Weights of a small GPT-style language model, trained from scratch on English Wikipedia: normalized queries and keys, 108M tokens.
Each number is 500 + 25 x the weight over its row's rms, rounded and kept within 0 to 999. Layers, rows and columns count from 0. Numbers have three digits each. The size before them is the row's rms in percent of the matrix's.

# layer 4 MLP up, 768x192, rms 0.0678, rows 519-555, columns 0-191
099:455527488496475477536588547535529506503493487478496476502512513503500507482491441540496517527485514554481534523459484497475469487481474467497533485482499524494445544518478507513521521512494549485506551546475505484513511475511508505520465547515485482464509492519474505507487490522489499489530501518508515517489526472480499452451443487517543491498492485513511512505521536469513490514565484518519454501498571478514511478469470498472507523497488459491518503527494517492512510518489523542495459534499494529482478517482497465479505517513496470533467506526508473510535492466476503484
105:474450477536493526475473501494535482537496471512497503485522509509534498540476548437490466500537486456532474511470541544504525460503489504488518477465506507502505529501489514505544469521538502500501489486515499527512517445493491497514446490554576486512518518465475497476514514493455539482511500498500532473508485492505531500502528512484541520528493471495526525527524524508490490463511522496480507471515526451524507521482481518519546485532528471523529521502456504462465522499483510495483463453512541455547491480499530512486494487464494515487473522489492484487515494548465494501
098:486479490500526502497528491475499505527473472502497490531494543518520514528539531465455534549485515507492503548506509479514537543542491479490483517511535525475491459486448542536510488462491512495532501485498529461498523508487505480487493503482540504533513499503499478512483483520454510520497496502509478566525525524508497545503508499528493455494504465540458489525512473487541532536507530461482490498503504488463522497479492477591518498554492507466474510517489477475486463492533422522508452472498524491515491495503489518465505476527504476495461508458488519504505537501486510474
105:539516532525534470489523487466501482489511488501487476457554505513505456508506493514488434467533466527477532507458490502459505497478538473506570522482526481507509514519502527482489517494504480497517486455486478506538525522468494514466482486532508467502523509431491494501487498486495513498474505480520496549491517497483460497512531502538522503526467499489532460492515474484544472499475512500478475475475501553499516514563508536531546478478487482526569461509489471528504482483545487553544503514497529499497475494479488495538476491550506507526524485530505509491490518484510512473
090:479457480499478487558501523511508538521469523552496556486521511508546500505489512530502533551458476515506476499498502493500496485499460493504521502527485514506462495496507536503511529479506479488492511558518485486481493501499510496465487475530516514478535477527520467505494526471478464485513456473522534519504530505514507493505514531489525539559437472501546504497555473514483533484466542513467505501498551498474470491494481458469485486493504511502503507466502524505498486519502503489521504539525518488527502517497508513474440481499465545522507520526548583496462501486487466462
093:532469500482473529460514525478510516469496461516540501510482504529457501515514536459468510527454495507532492521501514489546477538467475490500544512490519469451506497487465525563508527462538493460506506505523531516505486437495509499477490522517522505530517514555519502474520492502498507490495508515496498514547455521497495469532535488489482532524476485509493508479523570484473471494470505469477485494496518522470505525474490520531515482506496488483476508513461492499531465505489482516479476495507548499522548490500462527482476491499483447538490569474454498521471490535531512486
098:461477474504485486463491492473503538515522484507517492483560513467537523511522485501486494524484513487510498518495449500478521472496446476517526499483490476482519520506500509518489507478473520489531500525481481478457467499479496458480463526523483531537492521501477511500498506504478511525514511534493483472499542506498526481481479494523536524502515520478488527496506509500528465510508521456530484517449479570504490479470507524498502515476527511531499549534511475466496545477524460566534504513517499505502472483450503508467503513481544415566466518534497491523544478513462533498
102:505540500460504504535490474503509495479509482549452496517526502473504462486507505529520496530512509531463521536437487514450512502481451486505492475565521461495477506498526497471511492481497450514524524534490455500503481479482466495524431506500476528510504495480503507499497532508530498508540494479558488489505510506491569458484567516472494475516484517507521497476481511508495510485494514502522521546492526508484470498534482523522512517462520519483495442511545516552524496512490543529511491525503492509475487533481478501503498494482530496539518510554505549492462506467525489472
099:476524511511468492501506465471509496475479533503491480516498515517457495513492516530498491545455490534451484531472464492479467481526434563512473516549476475489478509474550509493506501514459482495508491536528500485485483516489500515467518516497519470473559514513493458501468494475526472543507494499496516507496509507451516496492485472488532518534498532500489469497501534486532528515498472485504488493523526539452479577497479531551505499496515510541517505494487517458504531550502464526524504512493501529491478507485559488456513477533493476475503489519467516444526518495510527528
091:487500461473505510506560485513485525485487526495486452498519527513491487540536552518496440543484480510443502498489489518512525460471524428520483497529469478493539493521496491517521534475517470501510486518462457526497480498514507453502518508531503538490483476486462474530498480493531540472484468478518527463523513518490529496497511510528496471469487458490482489510516527490497475501533482490567521521461497546451498474502464469521503515501494509478483536477487508475527489547539504529496528517489453511481514506522507479517482482502501485527483563509502475533529493474516531522
101:503505476488492508475511465516542503498478459506502517476537546519468493497517466505483525472492505472486515505482501540468472507507500511451527486494501492487563503486493490537528557496480500447528519484475482490475535498477494498521532497555501480475578511526522526493472472545490552508534474507494499462516491523504528459503499495544468498563475501501530491501495465494494482494566522499514522456500471491497513515529492480498501511498534499454496516524499436507459484523488486466512500515518516534501510481477469506514529492477527494505516524537544502482469452537480459489
106:494491455500486536532484468523502524543451489529467477523523489519475492498513517474487511499500493497505494585495457562496499493486514465510522482471464500495497504527507507486503515454529428480472462506505505538516491476497541551493482480533495502536536489472456512512501545530491548482533539500496516469535466451468488443514487495506511515500455473512486481490515504486496485478486483492428509543537533530485456518544495515492517512490492495500479486503495500510525512470510503506464527543531499487510484447479490484506491528498494510462497500505491510519493494506532464477
091:545497515476482501513508463489497480473522518489525532500499481502470503483516493480468478520486514543530502529480495535488464501476494493516522492551460537489500498515572500512497474494497508515544494505521503537488475494497506482535496501500499520489505521491515506514503464506422535497506520514506509539482502524488487439505530431481510477528475483508538486511492543482503544508464506491509482500494470498559536528487534506483501500485500523504542470552516498519522552500477526505500518522537456544472491502525446545458523509451526530500506484554485496538490526480455496514
107:495558419498537538489493486516482542463504514497475504498553522501510447504547507487460494539481491525462497465531484509494501487547500513481521507520503479524480529494533542499513502509532500512518462516485495516479511504491502499463462507477510509516498470519521516557524500496496501539469459461520473515483495516469534513475506464516517494521470470487496467580536473503510464520490521494505536517480501468499496515504454523518481541508521542505472441469460488464495515534514483467460468493522496510523478497509530541516481513494535511540479510497481472494506512486494505468
094:484502490489497538516503529493515503483476515539472502525512482513502479494552473446492520517478503475503471519525498541509514458497535483481483476474441508525512506501449457444561493444520457509517511502491512493443482481502488552532539461510497531497489482499493490542521471503441530498485523481493494501554488516487530503515506482502491478487458484523520550489506543471478466536520485503477479499490491509503495455533511473527479489508503467489500490498489549466477484524531473504496477461513547474516511524479519494508455507467502527540507544481493525491497542509543497492
093:483485463502527511488518502520500552458448537568511513582481515516490485467524481512467450509559521485463510520458460503461486530562518503503498513519478513509518546466531507493489477529483487523483495488487476530494506523505457495488523469500481479509489449537483501466525520510489528523513512518496493523494496541551550482505509520485483475498508452500509502490464479462501496497491480474479505487497501515521483493482500496533558493473526516493509496508501487508529510506483472508505525516458481550500506466496454518498479494501531523527480534545525502495494544515552485528
117:502508460507488520520484486514542513467505484505504477529499496515503502486466462522471470491511510490517542498511461512512506519540468496477514516501515520473482495481484492482523550480499505476497506483478511490569450512499482473469497522536524517489551522511475491543503500488479515504477502515480484468477514521466506471496490430522544492573486506538529514516537530480514466540498504482487515490495534497515513523473504539544475458474476483509550462505472510480499509484544503507476521483455487521483479442500502505483444494473544524489518490514466546518522447541465503470
101:488514493513544547496528505511530524453486524479470433471515510496520499564515500459524513489492483474543512530493480541521542545500477493445503483505446506484501486506468504511503509489522500526517482509511453474508506501500496489504500511495511525510479477539463498512549515466470492500501477550484495490530473537438510470505475499478469496497527494551479479499507517473476501481528512517501515463511540540499519499519516538529501490517484496447475475459498463506479484484523514495527464550540528513499530499491470541453472489496521486495460531501498466487512528515457462500
106:531531494512535476529497521492446495478501487515522477505541528491500446500509481553495472519501483520491549476502501492497501539529490492517528530514441485486484517515524496506464532459507512494538453535466515512527471482466520487510459513470498499511493569507540493530500535495547454515485458470518490491507505536490480487469520452518526483504456494544509471510534443496534476510503523483494492515482534523518536535499502532527503476494487535483498456510471462483527497505482495510534485486503510530517513541477501519497460480500542521566489505511483497456492530480489512501
092:465502477486521586501490486526500520479487464512512526534492508497493513526475495455494475471450478475528485468504485533513495509512513500515549478503451540505528547445501510516499492509511494454563452507498499502509503458502526520510539532513480505494499522492503471459490526501495488486481535484560524497495472525480522440517489489530471510500518463479531497485484556493463530464513531501513470507450514473545526546520467483546527498508493511507501505505492487548502474490492482501497511526489475503528532484492466517479520516507492463504454502514460486493529506455515501478
099:453482529498504489528464490515499469487488531506492483542515501528540453525526511474454568509538491490477551521476440535483486458521498522478490520443467460525486529482533522542516485497521509530521489499471529486525533482490507484527529509512509534446517501514519504530521529485502514551567512494498495509499512476453501498490544462521495530496474543492485516548508524480493508511555466503495487539507491494465525498501500532488517490498506494487504459503492497452506525455508505483523507539522476510501486478479526490463501503509536433501484513506513520492510486471508484495
098:494485502481521518495503498475487546519484464499502490522484507513490517564500531476527462524479501465508531497520485481468525522486477549503489524542487459471492494528477537488519526523553487490491529495562495495458519505505526454486490505480524525499551504497483482506485480468528446493502500497492473464521550544519487441504484492495456518500506486485513521518491536456489508491484475491518470521529532497502493513496479514502493487527508508495497460462478517505490494513490476491548465483499552470510529513489497495500475518455477448493451576496450538509513504486468550466
104:507545496498492544518559489486512517541496443513503438521570473480480526526488490508499527478525492521450477503502490497474490519538501504492511488502497469528459484509519472490508492486527511511541526560475484509454510519489533505534509488481465539503504524510530511496479516455463547487506519485475499478483517503474481485525503479484453516499542505499516485508519476485530547494479507519482522507458551484502511486515516509499497508484493527514560504462451507441485484520486510536494479522510556468492523479492538522502531537505513513507528539515494485452503491524451498519
094:512463471501479557504484496563500472504515510498500474529470493514541462513528517506534473486473466484533473506501495505504508471467509446481495497496482497465517555473531505525503467489475503513506490541538506481518460477470481509474477513478526497519520530498514491505471489490536475494496487531524508477508488461535462527509473451528452530503447485466461501525520487489492476524471587516451483514556464525521498490523529507488514538535504488522531519500529505481513522497467538508499475493501507532485512533494520485496465508512468492511491496539489489464514530493558506519
094:486569471491504485486527557509495491505518474543484481468512461494539508512523452490524472536479497487498515564517511517508510506476512492482512464519515489544491506490506510483521514477488543515491504461474483498541490523496515512496531494484520480490498507517492509559474520516495530505535491569532506515510474479499488469500474484540496465541509502481523524535535501437512540516542539512510512493484557450532486477463503480497504460515465508469503492476554510546511489462503501543466488503481459497469514530516478476499481486513493484471509526515519501501478496463497488441
111:467490517510500569483524488502512500520466503480548492507481510535522479535530497511503496516491495485506504534513464475474513521527491444499517501504491474516497492504503503501480502488448466482513460470501449457516471514454511528491482501473537494510509501494481459508494518506505508527488487497478490440513495480518499484504501456519469509485500483497520494500476494462503496499514563540512492530487511547521503503544471551548530478489541485424517503510493521546523505531472492524470502539477504521473501538425497498485471470485509494501502514535573534466497518476482524538
108:485546511454499490495481514510579482499473443551508490482520510493496467497502540522497501509496452499488482508459549539461512466511464523479505459482509514488506507462499498499515518480510490496483478524498466485473550494485520554544485516540501511488488460517497491494558520517497524522491490504523526471486535500493520553470535504493500515502505528480533494505479521470462514456543503505495490523523530478472515491511496539518524508496485539488501486511541460485490518492517536477498446484488470511478508519502469484484482477492482504456523477466483482476483482535545427466
098:506539448526584495484473489528506533516502480505538480461525486490510468494499523478540480536491538537536491516498532509509526482518507516498528498510504511496517493463489503505509459521502438527512514502482506489532541450498475522505489519522444561500503507513467467526523491524517460541540488520525520491511483507470536475501508490498527508537503497493502488530492470482518457456562506504494467551538512537512533530483526536460461511477494523472521531493467523487511500475494483483494503521508496511525508521472521528512507493479501507495505522581476490502521501469471492502
100:465518461526481485554521532482491537503509534509527486502480472482524484488524467496473482550537514459503515514478465572527535485467477481441525491487489522496500502510554501527501499490479495505546458518503488501507480486502502506509489539519499506512526526493475510541529508491483505459470489536523486525483537516481547491477539486497531470477488462515524500503491507469506506483510539494530517469533489467533542477506461504491528515488533501441522460491581474537509489497534513523490502538525466487503540484508500534512538496494509466520489484503509486515522526448514494516
100:492501431497493532496477510487502516489509510543488467499502482468500487443500452519428512491543528512474491530511484513502450516488509490500489466451477502503513529524512466517503523475564421508498482511494487488499539497528479517491473525521508488527504502502484490543526521509524476505485491508560478506497466488473526487511509509532539517487451499506522460504531495477509518494508497520468518509465532518492497516526468549499531550507494493538500480509507451532498505481509538493474460527491492472483476495494484511491476477458473460543509512477526475498506529475497454442
100:533502457438496508522488484486523518468463520518504482501490523506510467502517525494521488523519506547491472514502492553499508487489498521560485461506507521521485475468531480486514487507510504518530487506542519489498459480465482501492495487538525491552508448498476480551477466488490557500494460524472548478468497514519487453533500523514509507466519516474530529514495493503508471474484496506480492498532511500483497481496536493525542496485498496492493448515456515480577537494543461510505483496478457507503585478467501516467487484514511510510476466510501496447551501491484495518
114:525545495482542535484512528459499507516514502512505474489530504513456470532496497499483491537503512504511515501474463494474497505516514500485528488474512479499479499513528572521503514454535530472514512547494496531484512463447469475494469504517522521511497520493485479521480487531533479484492469439554529491494519519454469472526503469507499516490489489510514492558554526513498499469544526486489489491468539466484503537491476517523521520518520468496520474503497481473503551499545496501473478480533499515460520477476492520492475500457573536521528504467519480452509517490493546521
092:471480516529520488493542491498509527503494441504471496462497496537491497506520517454492494509501503499475520479519518499495552493467522468510456521526502511497464509503483514483490533481501479454525526507514532495522516488473500502468498513497502535485545489524485473508470512533503526512573509500505533515487505499538519513520503460515441524481502547490535543494511454488462485475521544497491511502516467455523528458526522530508518466511489476476481506463488534492493479495491485478478454475493500477522519524514532479498448493435481443492442558511492475493498442504499517528
103:496503508492517522538532540457519544543509508507532447517522579518534463491508501521483483513498490527519480523502473507494482511528506516516506513533480463494485508492521492526516499486476497487500506459495495471498467491446500502516471532527546522525525502463515502546512486489497485516507467491509514534501487531495526494519513525520530522475503521513560492480539489488555477471480479446453541540472529503516470514510492526509499457505484492509554483523478496498479542525530478517515489499526493486463509539454518511505486519459506527533501530481535431472487485484457520514
099:522490483464487493481488470486493487536461523485522484544523525488495509488507476481467481487483529548490469476488536494479448459505494433521501544490456513494474488507487486485488528464487455503486525513547523484500477480497518476495507484499509539544474512486499497509483449502487467439508451461496461471512540486503520470496511495496507512492462496491509480488503467473495476519513492488494496537443496531447520539549511461514534463534483500475522504482491471522530491536495474491517476541476495473465486551524473514494494461462509452538502527489532504526494537496485503507
096:528532507455462558476529484518485440471426446544514476475506561529490491513537485526487492542505480485494518520451525517475507512501486505526513486513490444462508540526500523478483517474495476457548503557472499514451517497499512530526473489500548510491477525493496452502518521534515496507485480494537489499480493547511474509492479480471506455539474522540517541528488491495515499496513508493487495515504537471494534521510456508525503495485504540493509446491503491462494449510491541472499500501490477519511519472470510528501500484493497511526500476511479524480501538503501497482
111:465491488469475500517526484545517526496483473533443459469518478502524478507528491506529503462453518505498508520530521545502529514495509481467486474490477541501498503489501521501496486496536478522493484502528487514526472521500475554475456485473486523496522542512511499538494515511478475565519531510516488502484491536452524445538490518504492502520490519495516481488502511450526495522513499513479518507514502465467459498517495505480545500496509502470536515459436495549487512469496489553440521515515524473518527429507520512442494497492481487529495510492479504493523462499465464468
# layer 4 MLP down (transposed), 768x192, rms 0.0603, rows 519-554, columns 0-191
105:500533469531467488483512544486526464470502480538555509516504493503486536535505488511474499486496512526452494517475532499480504504508476511507537503497513509460493490540469559471454496514494524517480453504426504450528521478540503499471476530480502496517528468544474507511506479518509517476535509515494515514493490482503488463494497487520573527497515511523535481470514522487516464505533488530502479526494487549456481475533460484480486463479505473477532513500530503517488497477479528517505469491487482508477479574460460469507515537526493503482499461486480525515529517454515508496
099:480494485546490458503481483499477475511513496521445496433487498437483511528514441482503440480496481526470498517530497472544495509476521481490447500507539489509480465480477546541509494459532481516558502547532513492512485512487533464525505555480502502488502509540531509485489534506489518509532503477514463478524507484482502506472534504447500507491491491479511506473497490540483549533509503490510472506501500481505476502510481473546504455517532504530486535511507514502496518511441521520486459503502529554517492479551497526487505515552488499540503506495513512524471502489544495500
118:487505510626505501486508486527517487510506489530517553523500479509490510512506495501515468510506494512460498473472492494510476495483509577523521487490552510509494482479502647512403500508519493473472497500450467481488489503525480518498507560518487474496484475522486487489533485519505453537498482491498473522512511501490498512495502521498522500513508459477491480499515516516497514497502493507481508495505526516506489507493491518466538455492489525499518496459501509539518518487478513497478518523496467503501520512510491501536492508485506492503512512521483497510466487503539481503
103:500491534491491529508511502520514523520507472498487485476540534541497459451511491499487524498456543503508464512545485547517494519524527461488521453498536521552491456475491473531570528446528503484475540477474481538496497520494541540478466486505476509528490500575481486489491529525497523493475524497495487521496479527525505539525512529522482474482497503483469477508500514511456509511505555530536501495497483504473501481491504516473543509504486498485493539509490509517503520526467534505492483486517514508535508468494452513493529494559487502468500511517522516525508476565529533472
091:504514504524527511516540513546548530483527424515514471533477511532515494464492516526539493488472514498512501521434497469498483464541515534518493474461512504548502517463493546470526500511529538511499503501474502514508512473498516554504495438491506529530496453517486538497487531514436502487468547486503529475519463494527535550524429505526507498475536491494490497497508496506480539500515503516494507489504490512547523507484478539477466511513490515507494473552513550496478550493466513492509501533460500532457494491506507475492503503503493514497526479486514531491525501510491488499
096:519514542574476493505499490540503497500510523486550476543500522524470499479510481509488488506508502506480479508427502500515473507520546560486502487532522531501490476526468598486462524478505508471494478484482488499488490538546486552514528506490470514493530526521489468484475520543513495435526529496534502474508497523494499534515555499512537498484464505477471452504489489492497487466526484565496505478512499523510503508476490520478506496481500513489502466523485483484504537520518510529515518485511481564492527482496493476456517529503498470520524490490465501533483520479528505510
105:517511465569487481434485534480444502477486507510555507472547490489508480510523520489520492494493512501500509462453458464479511494492471522508492482484530471499522500465492588484456455530504513469518518528441459461503493489503518476490494501513479527508481499506508551466483495446497486509503501502480551481493503489503500482490481498498544502470487511495518516496446500493471502517484498501519497521469480536479514497481510505526546505506528495516500534502511486446506513476507514506475505515517537502513457505454481483502513489514486526463474519580488550514515515510491528526
099:513463493461525565529446497499542511535539484548470496502477470491480540502491510513495494484463491534499506501481486552496530532485521469553510505456478474503536517469553467492521479498493510490459491481469472517497507505534488516469466480507480503534499478496520481526507506536473513492465508479483547464507506542503502538484467546485526509492501501504556504513510506468498470486501531530470506514491487479502502554496489493476527510470503470510514497483493491466491531513509529510473478511457480518486496444513522501521509456563492512492505506433487503463523518535482470538
098:444536466525469450448507490478493520515545505461441515507539549475486470497516500547522528519451505475485458518512508465474478485539517493497480518544493546514508494545489512476483513482462525488507500525534514475471520501502470497516507508520482465527530544539455500499484508470517463487496517503472483489477497511478535520479534511492510495529472486487488468479460451487525476512478482502510492541548485541500485542526480514513505473494516484502522528475495524470489474527519489499484499523510511502525492464518553514525489535547534509499488466471488541475499485526530511518
093:480507507466485501525538496461499462494542514479514439486459542543487479496484483543484477502512498509482522498516528504526454456507525533517495495488499490496529474551496470483522509468458490509533540505498506499498480487496503478519495510513463444469496505495519558522567506531457517521496475502529521535476521499503457512473529485547524525519497486495491530517503494467481468481541510506485550487485563506501496518463512482496481534485524456545502478517465505483543464489474480507503541513502481511486512499514480485436489495513467467517523479527531520524523518507507503543
103:512531509482507521525487492485528530522511485478522560513468513485496534521443500517490459495487524485459519491515525493491486484522450474504488484488481473504532468499474486480516433498496468460491494500514491511509487486534459460490524524450540506474492439485527501528542505488501523489514500526504504501479556511507557441503510511521523485546483506458487480482472488478488531480518460551475500490457481498485532531487515496481503496498532466456523578476493519504504560512476505482488528471535514487503523507525503479514531468522504498456510484525495492490511516475512476532
105:514489499484471487524474489475493461480501505481525506535549443524496502499476525473514494480508538475534490517471493487441478459516539500469446502482469551486527527516534513503506528463507490496507508498488507487469481508491494517527479543485468550526490476528532517468482508498462480492520462472520502522522500451511456516455527507549511482465496488502487500487543508492557517460461520540484505503491510538500479507485517454513506461485455548527481467518485474524512479508519523491474482535494536518493442491482492482518498536487508520505470511483556526516455513501497505475
085:477502488529494493455471524482504502483484477508503513518499490500519500511513509481494527487500537503520464500535513501473511509493490529486515499520489490522496530515542550493465463489483516477524526520529526524496499550560489487440496558513492476506470472483516522543502483486505525481526499472472530486512502503548503503458516433478552511518475458518507482512503518533507532523496557471466502513535461504534499459497508507481525432485509467483495506518550496528475478511467506489489496527479497492507501493519507517509515476454544514488432517496502464516424467504469470503
101:492506482500542460499473501461506500493535496460534526481496502535478524484465530465508453504484515484494502512497504508461537536519522520483483492542472487493496513493503493494520523494503456478485470453484506487476492497479510537502477485489460430468497503512539519473524488484519491496512480449499490474478475511520501500444527524508482491549495495504498472464486489526513485513508451492510493476491484503546518530467467519517549532512478483500533482511439461488446517519511470478517511485495496499460468492514514554523527498527543496526490512447499466505485543516507522415
094:481461523516496564497526503503511507492554480514517512508493453532505547497460514457465490489520481488486511500463556514460464496508520511480473527511498477518494522517530526489507562502541500523516528446460481528488526502494489466509530479503493471504498445492503501485537516484465524560456492484503498518506473518470432510508501488514515508539497502502497472512536542481501496487537482550516489484505519438473495509481495422498495525498492510514542466476494501467472497494515471506465524483504495516509505508474466517498516544503514514522470504502561505503510504465478501465
094:533461558485489529482483518488488504479522508508503527510548542473498504503507520474501493528510469500489455511546486473491484475505523479489452479486472478497482512492519516486400516507467464525516491513491506493504496503547507532488510485457517521507522484504513507505483509528518530498516526512506511503453499526559496501522509478464504523450468485497502490461493508514503497480473492496487506464524522518499496526512501549504540552480586466501496499509513504488494478466479525503481533548479525498521454454547517468486499497467532505530553444491509490477492538512517508489
105:533502519501451510494497470527495521472504463458513486494481530498506509496484470458483499507528453539512501518539477532480493516498499509521502492507546546500498492484534491519534498541473485488456487465539528491506498506532543498495537552521485498494505496478522483524548506457452495503465500511448510489443457551470467480457470480535508440520511583526509506468517520490529511521500472521499531500495507480540528509483515484484466541513491493494500485471498528499528496481507509493522506494461484508468459462482512534486500523467516532522502483510485484537488479499508549510
101:521487501538500507497522475482500486494439479489479547511510490502500460513496497463499509475491506517478486521500468455525485477524472488525475535518466511519505537503513528490506478524467471471490517490512470464489505534540523504499523492527497531464472471474522525481469464484487503477500474482502513542464521450470490521502453457509498419519487512494483498500495488500525500508513456541517519480536486559539537486500537497538458530501496537522504531505519508455506535486466516487491522478532537506529547438488508486493494454467513473491567476515525484493483522488506496494
105:523526496538497470498497505522480511536501470480502506480514539511488482548488495472506534505537516452566492471503511544474540522486499529478456500502485534498499443481477533531464533501531443493500483502503489549506494502536500549478520512500487494513504481563519496518512509509501541521480482512456495490509508475505513515478492528520512475515492532515517469485432521496497541463563486493483473499476476466530538508507461527514505470514471497495519534502494487492513521471520485466511507506544539482483505445481543480487488443458451480508499495490512513525485514516517528489
096:508512487559497506495497477425507465530529491478518510516492511484504508501484486497523523453480451503470480514501455491506500457494489512518473492471526495478511496497541552508448524512523470509504487502520532528436520537563495511525509483518472477499475502488524518524512495533495444517461531499517526473498535496529502503490471538485531478469556485506515507473472503507479452491482481514498490481502505535547516529473497530503522517468502463488491509499521492511463537439497461501549467473508527494510486552531505495493536467481503537488510478541472510478520503511529505527
098:477467513480464529505487469523487480495497506496497504515479499490483461486466516450480514474527509500485533524490451506482494446520457497490477535488547500521509463505525494515525504498519499509494476522476504456502527529553465488518509492460477521518529459480545576508545474530487520473511520483569476494495524505453471517513474522518472483494501462522480521528464530510471507480525491507476531497480469453489474481522494499490507488512506493489510444504533507520484531507526506498495501526481535467488464521490504491473516539486452473500474437521492541525461467472534503507
115:502544489630485478482524475527512486504502475487490512525479531492490495515506515492457497501483501538480495512484472496523491486505520515496490484499513491503479497473515652532463466505496517482509482525434504494513486521509504542534524512495505508537504504532482494488519491504492443514516540476476535500476471513546468507479510483509519508507473490483488498531521462521506526517535497552523509473502504498503492499512508478510493506489531532524513529467513493508502516516519517463487504509499495490505516505510478478487488528474508486484515533504551475496517506509546512504
104:510532487481457524473461525517507502484482469485526527483459461541496444459466471486540478476507462556543494449490487502461486501459440470442509485497486482475494525536500443523498489479524467500486483506457518504471506488526478498533519475498516519521520469506506482460515498476525454490509545493456504509479473470503462506522508471492498479499493481478502545538463510508489497500453503515499518537483495521477530498512510474488481518497490499516504510517457514444508494510466520500495526457506489513520547474484502493550497486547442478511499495482502512465518497513499489490
099:543497495573528515476483521488498497509520494475525509494493496477538515546471516500450494447489490512523500511497510504489497523486516506509512487532474498444520515538521571531520543490495430503518469471477477475496492483488491539517515545496522496466500567507507446517480511471511445523501521491491502482500508528464467502510476476541531467463535500514518509485513522501513510510500516479496470529497479521499487517515479498499489526517465534504520486483447528481509520488489556485570525503509466488542504474511516479504539494490503452469488483534497476479474538490498497530
103:499552481548537514476509525449520468527510488487539547475493535511479533507514477498478475491497487571491507499485524510482482557491484523491516473503547523500512448488498550474458515501488491509516462506441485534510519505540486492507487527454502518478516579517501517515520494487487467478504499536494483499518535493494491536452499529482555536507498488483510496512458524508542503454495510555508511528516500527508505468469484493492544536492509483506491490529526516501468478481510529520475482499500501497526478513530479529467476481480459495541509469545499513494501499473463510492
109:440531499513488521490509501539534485499500462487509502503505504528517495486487468521498523498473502516470468492517497498475462507538480478477519479511534511521529519494486509534512492483535467510511498524475488532484498497516524508491473522511464483516520534503490463516511474512462471517473464509557442484509524479460532545501475489501541473520491537536517454511484449487506509480524501502452543502499523500537519483470464495519519511491528540560485551487506481519465477513493500505497478462479455504497468510468480542457474496498510527452449523483527559544481477519476492467
102:499518528443492479515480564537511523455506508496509520529435506454459490482535484530500502501512505495520496464506492513488515522469489510506459543513487514506547462509478440477536483492505469504499515483500541530502509536495517510483485480461488475478480472497466485500489523496581510508483497472463468469484506501479494489519469512458499474467461505520543469512534513553475500496511516502540487505497486541516485486517491485479470514507463511478492481492523540480518532465506488433462525510482500530458528486492537469505508514514502494506476523503553471507524474482467502491
100:501499444530514491465577487446523496490538491494495445471507510541510506497491514514549489541494492524504502513534561482500501468483515544497493496502486495467522489497500542518462494522494493516518542542474542482468453490533511484518501529516516505478484518520470497532513528470506448488487527536525517519479488489483480504467496529503498489529507437482478532500503480470521467481534509500509478500536509538507520508525485557494509486516470459490536541475504532449470513496478480479510506489515469518445529495481545483502505506547515510474517516515512513501482517472458485525
094:455529465520539507521503518463531481499506472511474495495497534511532476541513507505512524502519565553502517470484486473496505521464453498502494490561509506507532492529514508490486508505480561527506516488464511524507466503548488504500482514468484479547547515533504527508462518522478462479516529532471475485484525490535528480484478501533532476506550488483566541570489497515503510520489500514482493497452500512542471518473509505514470564475509496505516498505507471502464519477476530491450445485517523490497502489513499500525482498524501487462515528520548498492486502523522520499
100:485457490512474501497501529508517473479478529499527503510538515482529491534472506490500516481501529474535518529489515480483530474503534519460483468514536543528497499511525502512496526536473476467517501494501494474528484508512505524479520482444488490488491514529531538465512481543493491497501552483483493522505482499491477444547470538491500522505532458524549520539507530482557534524460515486495502494504502435536519501480500475532532530483518534524493518524520490499472511525532496491527466485532553499473501514491497517505416526492473546525526545479473480522494497493528464532
113:483514527618465528525491490475498495554501524503501527501517501494528535504498493493514513492508505540547458515483476479510515505503502484515479477466506518497485509465508605529598501517499483496525537519543458519499513507500527506487523500502511504488459499497500544485507528531490447506508517499490517489488539484537507533481468506502444501505554477484495520489523486539530535471505544500529480494488509501505480484477493503518529503514528505482473491482510511503478481506499503491551493458487525479518501485541476476488508505502508494514474493526508528499463500476522507512
112:512499506587536492518500508498530523568555481485487544490496538521456517517469519481469471433507524493538504498490480508463508534492532518506474505492494536521480509518467552515530536492465464502502498502508491496468497483489501492483491514501474510488506500514502526503503529478525499486477522477511490476510518514522492479533499517549486533499529492506516496486503503504547530495494470524522506470512492470534522494487485488535507453466493537536517529504502507511544539483528509517566518526530474522483463459451503525465569501461499467520478495469512461499530503500505523511
095:527487476565519507507505552508487522437557521491523534509513503502470529503497524542512507476516476485518499473470499472490491502477515537521483521523493501469510479497536570524474509525453516505538501509507481483495474504539524508501516505526491509525494485523505515493507531430517470515499509482460539479499488494562458496506508543542499482503485529472538486459456486506505488520516490504469545506499483494471516509494506524539557483465502553477490504496506515512475509489518517466512493500449524538506488496478511505507491493494464515486524557523525498446454508522522526536
105:473532494555503494526528482489503533513536492469550511509498539503528471519505517520555465470541536511495478514498500538524516497507483520497500478546554494509507504526482554553537513514511474428480499490479498514518471505529513525520481491502493517504465488530475522470517494504468459508514505502483493471508449499486520493533493507472512500484520490493555520484491507483505505524511443511518570491515501502490523526470475497486469533501491518527557512510508483565505523524516492463534524489511478446479454491493499514490546534497493504494472512511492502473525482521435518501
111:491531520633482485494495502495511507523490475536511463540497481483492506548494497510502483522505493501500481505499541492498503480520500557475516527485489524496509480496509645489451501505500491497516496523439493495500504492492524562481501522483464463486478511490484513465543452498518472538484470483500526472510477530495507505481519467496529509495482536510516487452477512493483489486532503507501472498491478522484514479480491515504496446510506524475523524512531492504522495490497512498479508474489506520511489539490496498506466466471502485483486520518509521495500514511476498481
093:514508498459515520519520500468453537541471490519469470494486504479520500514480495500512461511543470497507552480474475521478513542517512520523470486488488473474488515516499477487468511534470540495555483483512509491522557538544502463491455481501507448498490479517552509491490513476518531517532481491474494515482491477481524521490480523522498496453468509518552425540499494505511556517445491514535498507507524499481500540467531493474516455481491484486526488475467480520512484494519481506486523526466496476526486474507514443549469488504497528492483504545481492507479469534512475500